From a checkpoint of a small transformer trained on Wikipedia: attention and MLP in parallel, a variant of Adam for these matrices.
Each number is 500 + 25 x the weight over the matrix's rms, rounded and kept within 0 to 999. Layers, rows and columns count from 0. Numbers have three digits each.

# layer 7 attention key, 256x256, rms 0.0531, rows 182-255, columns 64-127
481506478488487547499553529485473478502503504493508499468512520462501481507472482520506461510489487504515507480489495503469515491505493511467527494546519503546487547507484536486448509485505528
466503506509476493497499521498481537502494542487489482515473469498502512519513516443477485528495448480492529503535501501499474505508501506508496508466496488502517485524516498470486519518453472
500483507507476493502543485499462509508480419478499491501526510530489549471487506513528504537517495471473519485497508552511476490536502520490526520515500471552499483540455506533524488507469495
491494495521506497482499515517541474478526512493505543473515495500459494496529537503554522515508497469480516525490498510515522488514493511486492486467463466480499528525492476500511503513510466
479503515523507508457482539527506449455504510487496497481511467483509464447509539468541485502550468493499505479501477505543498516507490503492489546485476500501476474479484496508508495516528523
496492500500483478500496541490522548524499546517451490496546485492536471503542470514498475517494507498530473502532496494470513527510479512518482512451510541527498495468537529487432520503508496
546485502551499458538430494542503527489500506520498459515511512441484480489505547529509521476499486527505505485500532530525505488483481495502461488491481532503492451469523496522483499491540477
506541529507484525470525500483529527486517513511499485526504497453496493507502501474552514498499527527526498544461499500493480532471478452505510507471529519521531490472519483538537462473494525
497466511525478540503485493488458495489483502494514499475487500444502501513482543514500504525510450481478490502564510479506481445519480508475475514522492450509491508455456507491512517518479469
520488516511483469514497529493506493511524539478494504514483481528481511505509495482459499472475451493537530458504480514502513487495537491515456479512509476482496464503521469488515473522490494
498531491471497502442557498465490509522465520526516473502521526516485560524469480453520504524498484500459537521480500493497491486504505507480489487513525496480542498465476500529511473484501526
475511512521539470493469495490501509473490530525515503471491483496498488508526562534477549515504451490508512525538495531509523511481515465486481523472518473466477468451542473540487482508525462
500499469507496528456530474504491466501500504497495514520456505505485508458511485467510510485536482473506502485483497498507500534497500510515513513458497477564491519486491488530483513509482512
517517483490485454507548491450456503517494526511486485477538529519486536505503487487480511513481557494474489488459453505477506452495465475529526503523530464514506519479477537495448524478505502
439512494475487499466540538505437529522483470510497522503511498496556434451502457516505492518498516497506472543525485463455461493523510525486467516490525518519493504575478491487497487518457509
471510518500492479497507487501483513511492480493499472522501513486503539497508509496505505472518483479480523520510536505523486546501483513487511517493499496492493474511481496491496521519484463
493531515489454499500472447506524539520519503514509484523479513481479544546520510512503535479505485488495505492484498521493542513522504491526540505519507511478511515463513513502504480494497498
532513528473491525503513485475505516500490509517505488532486544493489556558536489475504510509469527442522522559484515491443519494514496516533487476485499480528530539530484505466489530481479490
497480528532517520515476507549497519497493483494518505494461485522501436482499531488495493491530461488508497511551484485532520484515492506462495477507468491495467525533470477484492484522500527
518488488482494498494530516513480499505510546524477502492523494480512487500466495543507497482499518501505448491497500505477499497493487486508537513520499508503491475492496526513501474504503511
502528458509497505545494506468471492529469495478483500477545478491516524467468494523521532513501523498477453562495505508428510470445506500481509472476497533558506516569486531474473494516523507
502519491528486484490558526494502456459507487503524474486500465515512541466523500461565504515546523484505502467498531481548519497508456484487469464480510489509497474526472499530527487535492525
501502513508507481470530520541520461539469480495525496507506504511513504470488501445492520498510496511465514484514437546540511500523499507475498473493503443510533478523544481557545479504458496
523520523531493509488439491504500481462485517507461496525513504486454505526528544477502507478507480539482515475529505519545526480499515536497463517467507487519474475457505507445526489539491499
505549514485444490507536479506448516515488495520483472491498539519473560493487470488490478506493464461504504507486491443469508468532487487521485535469513502532496542446454541513491527523470477
520503484510493531513521502515502476521509531497511516482521498461532477489479471530529487503522543505521468464499516485502510485485502513547541509533488517517506502489505519537483502498515531
514503478474488536485525467468484476577490450514506515529500502486507520497462416522501510486471549525517479509473498509469488519512487491502496513537484514515520504542488479530485525485482502
531509481483496513526569516455450502520532520507482504493544502473477551539480452504512473506474553469492486489474513470432479439489491513510525493511498536522537549465473526478466517508510516
545501530458497492480485486501544546540487473496484483549491504477478524550519503474511519480522531511517521510478519542527509521496522472528465502493473498454487475480548453476528519494470528
499502477464490475494518498532494499453486484454514498493477498497509512445465458454511526513502486495509515503490473504516528487553504497474555470471502490535490503528488504543478517511520550
488473495506517492486493545506505502516492486493481569525468499520472473474543479518493506516493544479532498545516447459467560512468506490509478502447506484500498526552548469481529526530504499
479497473511545454496488494531525464451483507527518463471486481508516444452501530478479516494519485531496499500500509505571484503474514489503532499496495484484535436475475488534496473507491490
512520511484504494490505483483477491525531527504491493521492542485467565536499487538475459507474509431517508512452535504469481496503516506523490503492509521529503566483481517452453499491481482
525530483505513497453552529472476476507484523466478515507527561451499533539514473464509502515515491507500492524484509465490479484490534512484513510478453512511493492448481493469526513523517511
538493486495513510474483492470508523486513521541489473486474522527468498526536470522461509503472495543485537476461486425476524503474533519503505504482540542509499518477534505525519440469479558
487484485538522472498452523536526497482481494490510507523468460540501493504521544476465518497514469516504530495507529482512533515486494505472531493473490496492479491515521467484550503485499489
462488508538485493526454509498503529496493530502512494479494488570526476488517535518468509537522495498556496526529516505497565518487513527528514520483508504496470504512480485469500487474533485
501524487539478496488538502516483462514549538498501511492517493496499526488524462494537508534526500467473483523503482497531494477512473475498491492456514461522500503429492548545475506522462486
474499510479501487482523471528502497524502460523497493510504465515492487495465456450497500477487504555516517485478493529529481509489519466488557500521510511498547504525545523530503449486481525
491482485511518473491475506500499480478492482477530503499464489540523485484516514448502528531526474522480543515538488497500508519513480496506482487455498481499452495525517503499512511504475478
516548478476488514482562467497475497505486497529504474532492558467499548502510463486532506515485527472470528516457521465458504488509495453484523437492481471509494543507488529534476476502452503
507527513511495501525536497522484520515508494496507491535517518504472536518458524485507487514485454480478544482501529500523492489537517506481520470517486520496508491490486513499485461507484485
457495458501501517492533494484482490516494485497477503495529513485515507478490462499488501518498447495477489486479543474445498484492502492505538522489524525526487514487474529494491501526479490
504468460521540506569506526496509468524490504533488492462548530486498510519511513517480490517499441483513452467522499481544520502487493506460524513523489492491522484447495508457466489470493475
500514497511502493488485486512501513467498515473496478543481496530479527513505522515479486496510458518519536506504496509490521496507487514485478514459498501491508513501488495499526503531481479
483518484499456518511530514521479451510498499510478507478513515513524507474489468508491491521508489520436473460502476505476486494501510528525544529501498512529542514486462529512456459568495521
521514470490508510491485548556487478531442516487494489521504510534548490472474516487519510495502462484502468502516498548503505568529452511484495513509478541539441491537449534514469513508488516
527521499509483477536485504524514510491492513475509502534481463505502494504487523500498526509494511505458551509502495509536508451477477510482476452481494502464463511510516502503505497508466497
474492505518509502450527517469514487507457484473497513487497491494513527469503524444503500513503482486467521504511500519491479517503501486525490502460486479514495445549512479537496485520484472
511520511480492501458555513479518508529504486508509516506513508470492490523507461495520490501498555490521464483479497502479461465499527483500494499509513505506503499494493498493512495509510534
476466515523527553536485511547484458498494472449519477502496525507501495464481517552531475507490494472533507514468544544467514510489519502498502514511491501549514527558483492504491469477518477
504488506499511489510523477471525515506506496475509474512489523496514530518496482498502489505492472465529527519491509518483498494505494485493513502512466507527505514494480502455468530492498450
469504475514502491529454490541505530462474500508532485478467472510548422509491529511451535498514503539527489490526463504536523502483483495479464494482503497487498479522525491512519504495481474
456508498512502506491476519525504505482501497500526498486489493532502481431511537477515503531517464501469505534502492509482503495480490515511473491497491448500477486525492468505510504526505535
557515509479505495517512482544493491496506551507502488493516514481485525568506501502503508469481517516468531476509509494562516465537491498471498520513497499472476492484513483505534471517514515
523522485488503541498510455491463554527503481524500484493465519486505442513488480477534508515495531510456465520496507471434485467488482498513520502498521535496509549465501519525516473487471533
498505467485507495503540489497495486532487520503494499482527508466509497505475463511489496483517539488516475533509492497480507512480495480533523495539537536500530497483497552497481500486494488
503502498502500501491506508531486523497517541528477495500505518524483515533517499557469489484432545451555508504442523527494477476470521510537496493502499522541512506499527509498468529524471492
496492516475501490497531472477533505495499482510503540471532480500494499459492488489526504491482543521506453481508469506480485496503474476515516507510503486507533502500480490521511486487499474
513474515504490476530495459472479516464487499489489506492467500519472529509561527490471501521498504454512509497492469450488506468506514479530511514515502459483486498501428511465536545496499479
558459508505541502491495502534544506504492452497509532537485488503514459471506516453502518451525532503511516484526561537539507504516495475494507495557509518529526485543570507519517478512511528
477481483508530462513488533496500496507485477522487557434536477493520482468489530522490467520490480495538491470523458466483494488508493480505450496524508449489493486513507511479510540480530464
527483497497504518514545480519471446495499491507472503513517540520476554487483474509509492530485509505483480507466515487466470469525494493526507520515507519543514524516447544506464520484519472
523520488460505485550533448460453487486505514544492499496525502472502563542532490520497505503463493485489513516484528453477461456486497493497519462485502502473521516448468524520506515454473473
477498512485501483530492460506511514487496519521511502447562482525519503536515503488484490518445488467501547498508466486518548478508499497489528503460492478471499547501474543498529507473495464
502516511494509498506492486516515490506506493518513503501504504530525486512472496534532507449480540523529467511503485490495495492509488470497520489520519527471517536464505501496485526446504488
483460486519529521516510493515471473505521524508488511484548484487526475512529487553464520487519516528531454497487492485515512496495509470512524500524502491499510517480502501514514490484489499
532467497496492476532509482492469493522501515480516535494514485484506459479484469494497489490495530497491438477515476492497502458499502494515505497531505551502509497498484542488476499489540493
495522489498496494472513506473472492512452525543487465478536524473459535530531508491524547523488444496466568448474474491496489451519481496512474519490519480481528482501488494504476471502454483
483470513518530457500457507564549474461530488502506537557482462533524459473487513517518495472504495514509512491493529521525486515527507497519487514482484493481472437523559499498485521497525477
539495509507497524510505500511490486539500487525487486492510517478512512502491471527504496476478534495514465483468518524513514500470503480523541520548502545522515509483482532501501498477532527
499469515522501494500474507544497480514524500536473520460475486498506472497510488559471510500514520515521479476499506478524497531498485513524488529536520509462488492448511499494490481497531507
488496504499477471476477522511524492482523505495519508501462508527470520508509525478482506536521468494473545500524502498496503515503484509455478472454507481497477508507504485461514510514491495
485484494492501511546452500526520472501495478494528492505494461504514477493491483518516490469523493559491515477487498513539539500488542484502525520549497498437496493496546486536509462522513538
# layer 7 attention query, 256x256, rms 0.0552, rows 183-255, columns 64-127
483510465502499522510490445466482478532504532496494544508515502494501486507500528521525528504504471478519516488493498469513480475509463509481485494493461496504565492526550506532466513502512505
493506505462466508493502512501545488514486456497486478485497495547501505489510510520515449508482502496437504497486495540506463504531484517530503507495503457468535478536515506496498493507524475
475521513494528496520486530512486483527469513463501483527495508490470504440492488454488506489499510548519505504541505565494508525499463515504495504508521468512507527472500533482517518470522509
502511474481531540500512517555483489519483501471502509479510528491515480524503493503497534512526509475508506505522518522565513500499479491517492435488487429506496486476478497487480522504479533
483489507466517480487516469456495509501512502513481578522522483492492479453476522505517498506547504496488484486465532520525481496478512484512487505501493527514531475485459460497500520490495437
517513500461509473535510540485485493480509486484546561502474429544480488523493477494465482519470490481537476459462512555535497496461530457475484451510493467498470502478493497501501506478531501
515501486503527475495502520485431488519482542506453526457454474496489473509492519544505517493507473508484533477518516534498496533513524502502482448484508499531477494467450498495452519490467502
473501473475518506488489529479519487508518514445537484465465467475466510523475486475495464505468471497542499511486481463510547524529494428492526504486475483526496483519493528481503522512468528
466509525484535487501522470492466537436512507477515506519537514495518498506522482508472534497499499489485504511490492471519527526473481490505507480530465494452510491452500489546467503489539485
508478496475504517482502494426453497510500496465525526500456492502512537491529486501497497524517518485454493480543542480468462527561530542519511545441524491502540489480450510481491483509433469
486483520504517502532489487498462530495525524482517515493489461524520510501485477479532530467521495528502497478479469481484529466476439488483482472467515511522525468494533497487469544489518502
521463483561508497506484517489480451521493490507508520529470518519553527490494477522501446489474450551516523536483532481469498504499456426513532470502498510451492447525474510482525502559512533
519523479461484497477513495469506458536521555499526538507487529503515465512544494507508475525486519501459490497521482465473451484504471529513476514515516530490532490525522509516469502502457497
502495534505496517471503465491486495507454498495456494516539534468462481442516524531486482457556488506456478533492494513536466529528529500544494521473486513507523515537511483501520533512457483
538509483496525521517507542480487472517479493492500518496509453511497508478507492510516521502482494552551503500499500500498467467529482480497511512475493491504526504534472550503519494494486516
549493496482490473485501514490473486475511501488528497496514512518498523522523499487507495516449515528519528451508499465462520471489477532505511500499506470520487479468489497496520496502522498
522534463492496505501523498413497527570506546492452495519481513476494489527440524512505479561440518500511495481425487455441514530507506506519543570478503499511504508463501516488499476481548489
473470492507482524517498509533554516484534475521485480528550489492491529544491488489455521484522472499492481482485485512530491530493456498468528477522494478497469499506506490489513536509512570
492521508528493471478498490494478505503503488523518498476508517508481506472511503505494493485530531525500517542492521499527495491489511479524511497500509538503492487510464498512509507540487534
530532483477507506504477491467464459522479586487503528549479512460480481498527510518476492491471505531508497529485480525505441514536521510526493514512531530477558530501498506516500493499467509
553475498499501481497496558515501490549463460534519496515477476531514521527527486497497514524545483478473476505542492519521503515512475508502504453486543496467484479510451476528541508486472516
467492499525505541467482522528485504505518467500472487513516527547544527507519517485494523514557485514491498491548511457481496501525451554483478503501491481482508515477481503521507524485458522
501499521484516460499509489534514467497521523471514549498537476472503577493461453493514460506479509495512482508458568489535469500485477474533489499537505471536499481453452522480494510487531495
521532509501470444501483517480494480485497491462527509488499485504501522497494505526488444484496527514484478488486516502457474487503490517516553513472507484519528475523528520494568491495509492
513501498503469496486512484487479527507478491497514570494491533502509466490496508488491490481509486508467493553514521497506520497480515470540519502508524549497458493509496490492523508516481515
524492510519499493489496508468497510508479508515514488525491476490477481455516500501500502512505498525475534520536491498476501516515527516501529497509473509483505496535513497495499483529452513
524566478488498473490500433444493511494488523496518515534506539476470480502513538505492494502456526501472508576504538478448481482496500504538530537479553552524532526491493484507518465501464489
476487501489512482511518522494484515467506527510444512520498455486498512492505526486523476527490513486512504475503513511454485499469470516451501477550516509485464509442554518512466491550525480
502492494494478551520505520540531458538479505469505470506506526548577526503555456534471538499505488522529492478512453529509478515505473542517459500495463475459490519520473527506499463532512509
517476526580525501515497471486524561531503506480489477518527541484507481533503539507500509485533508496479501541496450524508516515492497530494476477546494572484473559502516496497465525488492514
491476501510493508525478539505482503527495491540523481482473430480523529495464506480481524481519457485528506496512543458538535499498521477502504488466509530514452490505532484507536488482473537
496558485461519542482525480437500509486485553475494500502508519511512480543484492496519504528461538500500497504468481484449478546493497482506553540532519490494539481442503501511497478486530482
494503510510557520506507456467483462506468537449525510472471548488506524471520491533501454502484525525554502548489538500474450498514496487585503466477548515486517506479470490462536482515490499
515488489494495451487516491521492512522528463511503533492458532496494534451520519519456516464510496507512492503486471502484537529457545496550550490475518539493466486482489498494522474451524435
486462509519503515510501508524522510489518491512501470508505512486516515511519501523492545490503493517550487458501480509521510472494483485471485452538494464474490516500531480517500500482555514
511488471510493518488512476498524488474505480492538533516490488489489488454487442523485508478496465519506504466469519489517536447513495471460483491526453464473507480514465473514488503528517477
475506482484500516518489495482519530531506517489527477431468455548540493502514466481484483502480510527502463473524493514498506518513438470553486514485512511505549474499506497516481528500486497
499478488537497491481501494539483477498536516541478472497516492497536479525551532509481500496520486494513526487505504501520499531487527549505517501513493524497487520543544507508490495483489478
472488493511507538518515510509541502539495512491480484527501510514550486461497471527516517486519493505517500456503465521526482490531457495450466495515483468487520470506481477518481525483521511
521525510492510495480497506466459502519486564472537471528492536527500533528523487514474505496459473502505495512521507492500494567537483503533489533480505513504465510487468507521522480492496505
504521492467487499490487540460501483454480482491507526532481477508494527524531483485488510531482496473498469479519516499520496521538495473472485548508504448502494496505485491495548481489491513
514490543478485475519494433490464477487485495504517519533505524482466498503532540523502490491491507499506498564497509529510486450522511511532549514485522521510530500550465511512527463512475493
472500522455519520467496480435479523463531508510509547536476487506485515556515518488477479509481481478497517490494511453511506484503476443518541513501499515497485480474529498498547505491466551
521499491483498498545502499503499468494504507480495517501489467514473533523488491492503524478479543508531492485495485521526467525493489514468478505501516470507513490475492520487496495497529495
554517499498476496510494473518481499522474496513531514486499523499511514492533520518489512467498524498475479542490517517504470501533488488578502511487503508501532491538504500514534499490455498
496497522483491489499497506471520452526476507485479556531503510552536521487512486553458465540548449527477527459475474512536491512565486461451483481539475494485549490546458500540515492510489517
470492514466495491516515504500542510501517514524505511522482489509509493489525480497530534515487492503520491443518498512511468515503492538462445490522482460493498524499499530512464521473511503
542518517477545544502491542527505494547503508512519491534504511509483511495540532468520508487533498479503517502504508520522464520544419552485482475495504476493532467527523489515500507493489496
472495522521510508485491501499491512500448510516483445479490510465491499497504556517519460493525515485482497557515512491506489512504525533539515507520510533500502501481486477472504510519479484
528537513480506532535494481498491485472428521493453487571495490498487485478481489499485509514490488494493491527440536532492502500508481503498526513519467476440511518517494499481511478517521530
467515500443527530502522495463532504507509503480484525517517486496511491485501501509504516554489522509471507487446480513495477540494481482532501525530509461495523503483511509514497494479526504
458495508505491490495501461535485505500518521510456480480527482483527475500474536523477552476555478506495480466501463503519532478487509504476487477535480514478485499496527490544479539508496497
517484499533481510517483474531469493511461505480539499518506535505489523442511502498498524478550482521540476546527514493497495490557462502519504497472471475491524498532505519475490500538483501
505521481460491479520489476513466465500518485502556485525504480537501519530531505492508485495480512540492512496536486503491485501480476514486480456534536526503505476462518492530512499473467499
504487496507469476493493515473507542507463500521476525468485518471504473502490531501489473482503487484512500530485519535469483493503537488514537531464491522540477509518489479498495504550481508
504515509487474516478495504472501529493502517508493516524493520500519473501492511529501483509525482504478499499500496517473487511497536515501510504479500565512490488506498471518501479499500482
508538524463490520538494535498528522513462485500486462529547527483523496475477520512500513506511508485509479482488515485505508540471507508516450493511496511441498454508509529509499507470517481
472522516510486493483496518519485523499509500530502462477510488494524468496513495489508503509547518499460534514510473505495499468489500522500494490504515540505483522515467520515504503502469448
483519494477526521498504482480525514480527527468500439498529505484493504513501461517508500533465509466509537499467512479506502499491474486523540486508501464514509510489516533512499465458538470
499485524531480543520493581550531530507526484531446488516495497536508499522527552480519531534506439511510473460484468497484526516471515539465502451515500464496451491516503494477491503467513521
448483496476530490479500472510498528442515501502493467503547524495494533531504475516507499483506480425433512507473514501545525468488494486527495492523490533488482477455512501506506502472496488
527557518477488501490478496450513474521487491515521479521519472482496506507511500509502463523468490458476520524499519534498495525541509489545514525497531495501509502518536515525536436467490503
500547514446499474498509464456503525499516504499531503485449472492503492504491474513509536503455566456493503486516537496469509486490480508501532544452511525524481483464486516477512462449471461
461517509473507472490547467523543492524511541483513474487517470538500489464506466509519540482417494488519513443501505443478515472500470527474491501496510512523541491522511526478469522453475458
471494504516494499486486539531520536462501471506495513491501496493509496485485506513503528488511495524441505466527486484451536496472547513453518516489500525494462496475517487478498519482499464
505486533500513489498490503518505557463513492476494500509538511499526474483459528498476511488503515456492507523500494487508512479459511484519522496518516528462460475493511500521510483490501485
467490516500497509468503529484530517473514482497534500521529521476497482507529488476491493506510487447484509490525487520503481512488522516503490493527497531498490492501484459496508500533472523
528523533441505469495502471450461511502519526494515535527504516505478532498504502505481487504500527482493488476543494491517489495513486514502538503460491519540513461495476556519497519465490451
475478498544514542504515521577471493499461470501504480511530465493502521472516455486566513507515441518536506465524476529516534508485473530463480474528465467502478504494512502502464513499536508
496520499466491495486472506493514522474487500508485513491495475506487491522490498510475464509501538486463513545487528527462500495475525479548478488518542497495483516472484493493517468517476517
487497509532483510471504493537485552457517444503527485467511501501518494503504493479496476461529511496492474484503498481518544471473529437510524484508499515522464492520524496517528519509489527
486464476526513518534535512491507473516492546491492467487488483503476533478483484518490493491498534533534479478521467532504490500547434488468491521514521462487558496502501515497492509471520515
496478509510476485491499475542499508475547508532465464447491439489502494541503492484467531477515478541513521493496493509525511498489516492499496470556464511517468534507546471532461489506514513
# layer 7 attention value, 256x256, rms 0.0473, rows 128-161, columns 64-127
523485497488526534490482497470526527470448511478485499520501507481504522520469522482529505501504478489498512525484518548488495532461490512478462490496519477467529530541479474514477509488482489
518466484487512497518525509480493475447443519476456462493508491476491532513513455496471457523517490493537487514520516481513572537462485504493525453469481513480543503550479563470460509519516498
514523499502514506510517515518518501498486495487527499486534463479535531476478517490472509460502516480482504497524490507553494487537481485479500516487525509476548506469497547532480473510508502
542487501494475479511473504534496477433483511482483496469509527531509536546539446461459474503540474487560489499493504472508585515504505512516503457516493535483463506508484542498487517520537512
558467540543485501499478482513476504581530478497552482493489521526515493529518492522500458516505509518519530515496507491482564460496475502516511487554423510509475477506494495516516458475480518
492497446518527468489486510472498513491413495528539486538513507490529518538450501501455527519529482520520517517525497505538535521474516476501492477487464494495494505516545512506479484485501470
483506457478478481488502495493508527480507520474499511515492493476483498514494488496489513490494492497502505480500586511487454456517530475484536508478480510467489507523520471508519536508502459
521532488458468525493517542466519512474495465554501522555540545555521517459534492470554446508475483480454540493521528518503462514537500510499515530493499485542490481497486500493479467463531455
510486476525501483488509467526529489472476506481424455466504447443472494518525494476464520495513438465506502481460548455503507520512476516493501457466495487459534492502509501529526499513495494
499508502543503513492473529498491483511514514515547536498512488524506501453482545499519546471491535477481499540482507502519490454500506474517483491430523534526478508482474494508476517486472475
558500483525480485486496523536509537491496501537496547524517493482505528495550493518517532477522491460471437490502494479509495516519480465512459468477554515511495506481521459496524513484467465
556511515491487470487512488528478522504488472501490491484508475522501536502505486467493539500490506501481525426443501429518513446530488516487514498460520493510500501459477502508525460528485487
529515510492458483506499508523501473509475485537480477478481444477515464526479530481508469463472437441483467565523532476535480519511519568499515485492511482441520478523478533513529511493493471
573499454453457520504490479535547493464497516516472492533546522525502499431571472455547490492481496464492520506477495503504504528513495516511493480477547478484552490493512476492477501534483486
526476511477523512484481494543536473484502574522462494474490523510505469503508498515483496531474477481514455535524456462515536495486514519507491494509523506469526533486512571485502535511485471
492499522517506514504522524539516477530498517494542487498515492532521479480484527480499468511502489490528462498560445512527512470515524498508488524501516512491503511487485511488488501509479497
503468551529509502493501502445463512501509498479494484497511522496501555474530491488500474494494496530504457462493506478516513516494472490495505505500492489496459474473460527551487500512572503
484508493523531472522525521504501494509459521493499507442494485519495529520492530530479557488490490542504501451484499469496513456523452443502477554526486532490487490468511469480528476519495495
504490512482456534477496500495519479533555515501499486474512489501487494502538522540540525488472520491522466509476527489493490532517515509514506500504577473513490504492492465498524483498496497
547510476508468457514498493570509548523543546498483510506514479507505497508494461526483500491506482486519474549502515474543548464490496500504498520490509515497477520489533493491524500510515494
561502489500490474499501498541499507482537479508523504549531478494487523525512490454478542506508496472545536477475536497535546571511474541511488471472473484520479515551524511532521457500480525
496502496503478498497496494539502469545506507528512534532507515547507493542488475477514495482490528501482542505524479505508501528505507511487495502542460490488533512500512480494481527467468507
534498513473458498460518470510499472516503509486519483457523495530500492549508499506522459486530542487501496501496487478496524475515496552464513468508535430473548491524513510538533470533486527
567481446475454480500500498570487491454507540490478513500467517531488488541543464487513498493571524449526474449489538442538533504512518458525521487528513568502505523492520495544531506488493500
489506503466447515491467473477492545464535535485468512451513486496465483494506530533513462481514528529493500531509492508483498480437539484511503489534496521502497476515496511510517529489509506
540491495514483446524531514511498492487469505503506520500507530527543478553472507514503542492477494500528485496529519512537501444490499452503502527550470550498492510461542472500455451505475465
448505544517518500509502497502521506510459493456445494502532484503508490466454529522497481499488498499521481493488511536513496441540480534506542567520495455539495530550441483462513465539504539
505446528554499535494506488514511476535515504483465491439465526490511473507543529505459468489550460492534483489505496474514539517486521539510538482560477509497502494499506501477552515486474516
462529515471479494510479516545496505557493484508502479493514478494515489484458521553510516475476522492478503554519494491497525486513493484508462520499495467473482492498527506506502523482505474
529508500472514519497494501476560499459477501517462468459511456512483469506470531515495459494518498493534478472471541511512518491535465547480514470546527497487510506503510523516509458518485493
522498520518474493489504475506475525502536465526524508542477510517490477531510472468511492506502524514471512466488522491459471532530518473500493470525509507519512477475504436530520498483473549
455523502474506528496471508482500509518444522456527490438509469481507492533443530507515536475518536519495474542519505517503465460489512535503502543478457514464471507504507511525495513484498481
445490533522461519522526503537512473520532466473520507454477497506459461496475532505502459509518510510540491480516468516463472501528537518504532514519444459486485492504492456488509497506529504
446496517508523502542478478558459483496509566452479492472508487500492538501512483509468524516508505527508469481486468494505492549471474557524504508497482495459488510482457504477466515516503502
# layer 7 attention output (transposed), 256x256, rms 0.09, rows 128-160, columns 64-127
479547511546499497454482504455511521502507497490507477473475483506497435498491541557480501497477539485491546498499493464474530487561535499537469524469526526447477466513487503497487510515477511
525492484519436500525549497487506546505472516506502510464494520503546448514493523492466526488472501478485514502550504444518511473473502510523492458493551506509465471465478491484463522510463458
512508500526513462499578486515502479479497471498567542527518487504487497474492522466449478506479491509469463462462496487483499514510453474525460492483481487520504475493472468470520502544519487
535505485502458468510474463523510525472528501503471534443515514483548525576534460529479515506482500527495545537557536506488484459495459520506519475537530526525494487472499512519492511502536478
514482533471492541476474492489484489540528491505462439519523510472490528564505524470560557532509517541496518505542528530487456456478540524478511489544429538508517526463498521575489511475532534
496543497531475500484473530485534482496514524525519497581503529479479470486511556544479501503457481485502485477510506449497499489510476496523510476468527527540465439502491499493487515501490494
495516471553443513506458498515518528440446485495494470496509504449470462486501525536487511498515484481514503507455508478531455480507487515517542509476545534484489467531505486511538504519532476
463505529462506507499455478503507472464501535489489507529525488515475497533511467523505544499507485491526517495469484559497464519502540475474486512518457522532511537457503525530474474474561474
531527448514445512498559485506510553506470458505504506494512501475529428457464515527467489517516482481491508499492538453493508470485475503500502448488536500452510467534510494532485540517543476
511493527504560477484409505501500453502552464536515506488523485509467571492511558525470463489517527507471494488521449503475505476494498502559502511464511483541484461515510467424536466421472498
552546469503587512503483531508523480501493497486543517511520489495493561484501525530438452513486468445458515501484509513487505498465504512500454457458512446478510481518510514478515480435503527
501537488491438503518529449491525520475475471491558568492528474472546494490511525479503526488493475519476459469495436489480418489486474467501540507543462534490510463488502483527563471499545444
525507505485487495517508486500472478531482475521495516498522517507474479495437481518482524516476513493467490481444509467485478535499515517518509516498522439497587461496479499551474514522537495
525538459474524505535502510536511504467500529510510471481512486508505498514488505582425522489492507446505532492471487489516495516488531487507438490485492445488491505490522530521481442459526489
517490464510515488565505494489504502509536562499527521439465526475537563550507494499485507496513501505497509528507525451508481504507454521525533506514494472503487500489494505456488529478470524
544480514486507462530528515517472477471528480527542545451472475552499544561506482495476491451486514517503477532458521509528489507479505498493512516544471490545526514496493527495499510514476506
485493486464504480479534506512507509537497470476512521452502474498524492524504468480495505510462511464502483535554500520467474479477495468438481470518487485552500518482519476490519477470478485
522506495509474485512513508535531497521510450507557520509548502484501510477501510483483463499489481497487474498505469498520469497493500500499507483494496519550495478546481466471524510493496493
514453505491519490501498508505500481500517518475458496461490470524515537507479486476506503484491521479515514497486516532477479549485506515478509549530455487523548542517536521508507524492510509
556546493539431496533439460507457482482492469540513497512501543470520553536462522470520502477509517541483530504466514497509463459487510525528555503512528500498524468482504504520515503511485496
558560498498454521487605461463527525498429497521506494558564515494501495476496533480478512503515464528498529488507520498517490489471498478497475439506503493459506494471501504524483465500523511
545511510522532523488538529499489497481519551513482416478478507530490523528527487536478502470495498504504483451521524501526519505515511516466492541515464475491481527482506554558481460485495522
573515462499448526522553487505519535509498495465472505529527481503519526495476469471476528510471530562462497443528461484486455475493463489484478482546485457463538497455500550531493491515508524
572520489504475487530530481502504518440465485481483483466553521497462548489538496505466524469467534501521524528488522536524506463524495544515532458526488494502503480542517520520507498504511492
477497483545494502522402461475522530467495468506473501504453545477475543478512470508538478495496548558479515525550515523506505426515476473558533518484570499454465497517504510472523514476495499
518556550508459505466453511506529453505491472522550514464532527469513493518474475525491521473478479528489492469494480518493467495477485544477533444500495569533488484515481477524493520512510471
475466489528450477454522470520478497473495459477517560481493483499544432501476488466510476502479477536488481491488496484477472490475520531546519531517495571476561498526490509494483531555520496
538456453541543511492506507519506516524550483500473493475452499520544519547511458489505507483481548536479490481529546483472518451512468512512514482527498484476552492465516528529452527532528533
531498493495515478521530502503478476530507502543534490505505482498492544492510533478531457523532470516476494510447504479498479526504537504500501518502462498530539481525497465505520508521477504
508489500526474473525583494489517473475502502474505531485498497501519481485489486495490504500458544521511515478477522476499488523515469452514488489531466506472522512551512511546474532521550482
499505511500537548471498485505536499474520540507474486512463493502477514507533454513503509482515490524524490456501530550487503465529510502437484513553459516461465535479530556571496442483542471
486495501533500472516492518489501485527491487500538524537500524491469495432469514499490468525490486493464454504487469467510501463529497501545502535474509526503532454518499461477543485549477531
548453496470514514502560522523460494508496465511482508501492483500498512515482481449505499462515529531487500491466509497513472531516522525493523534500483481501557505547521506537526484559505549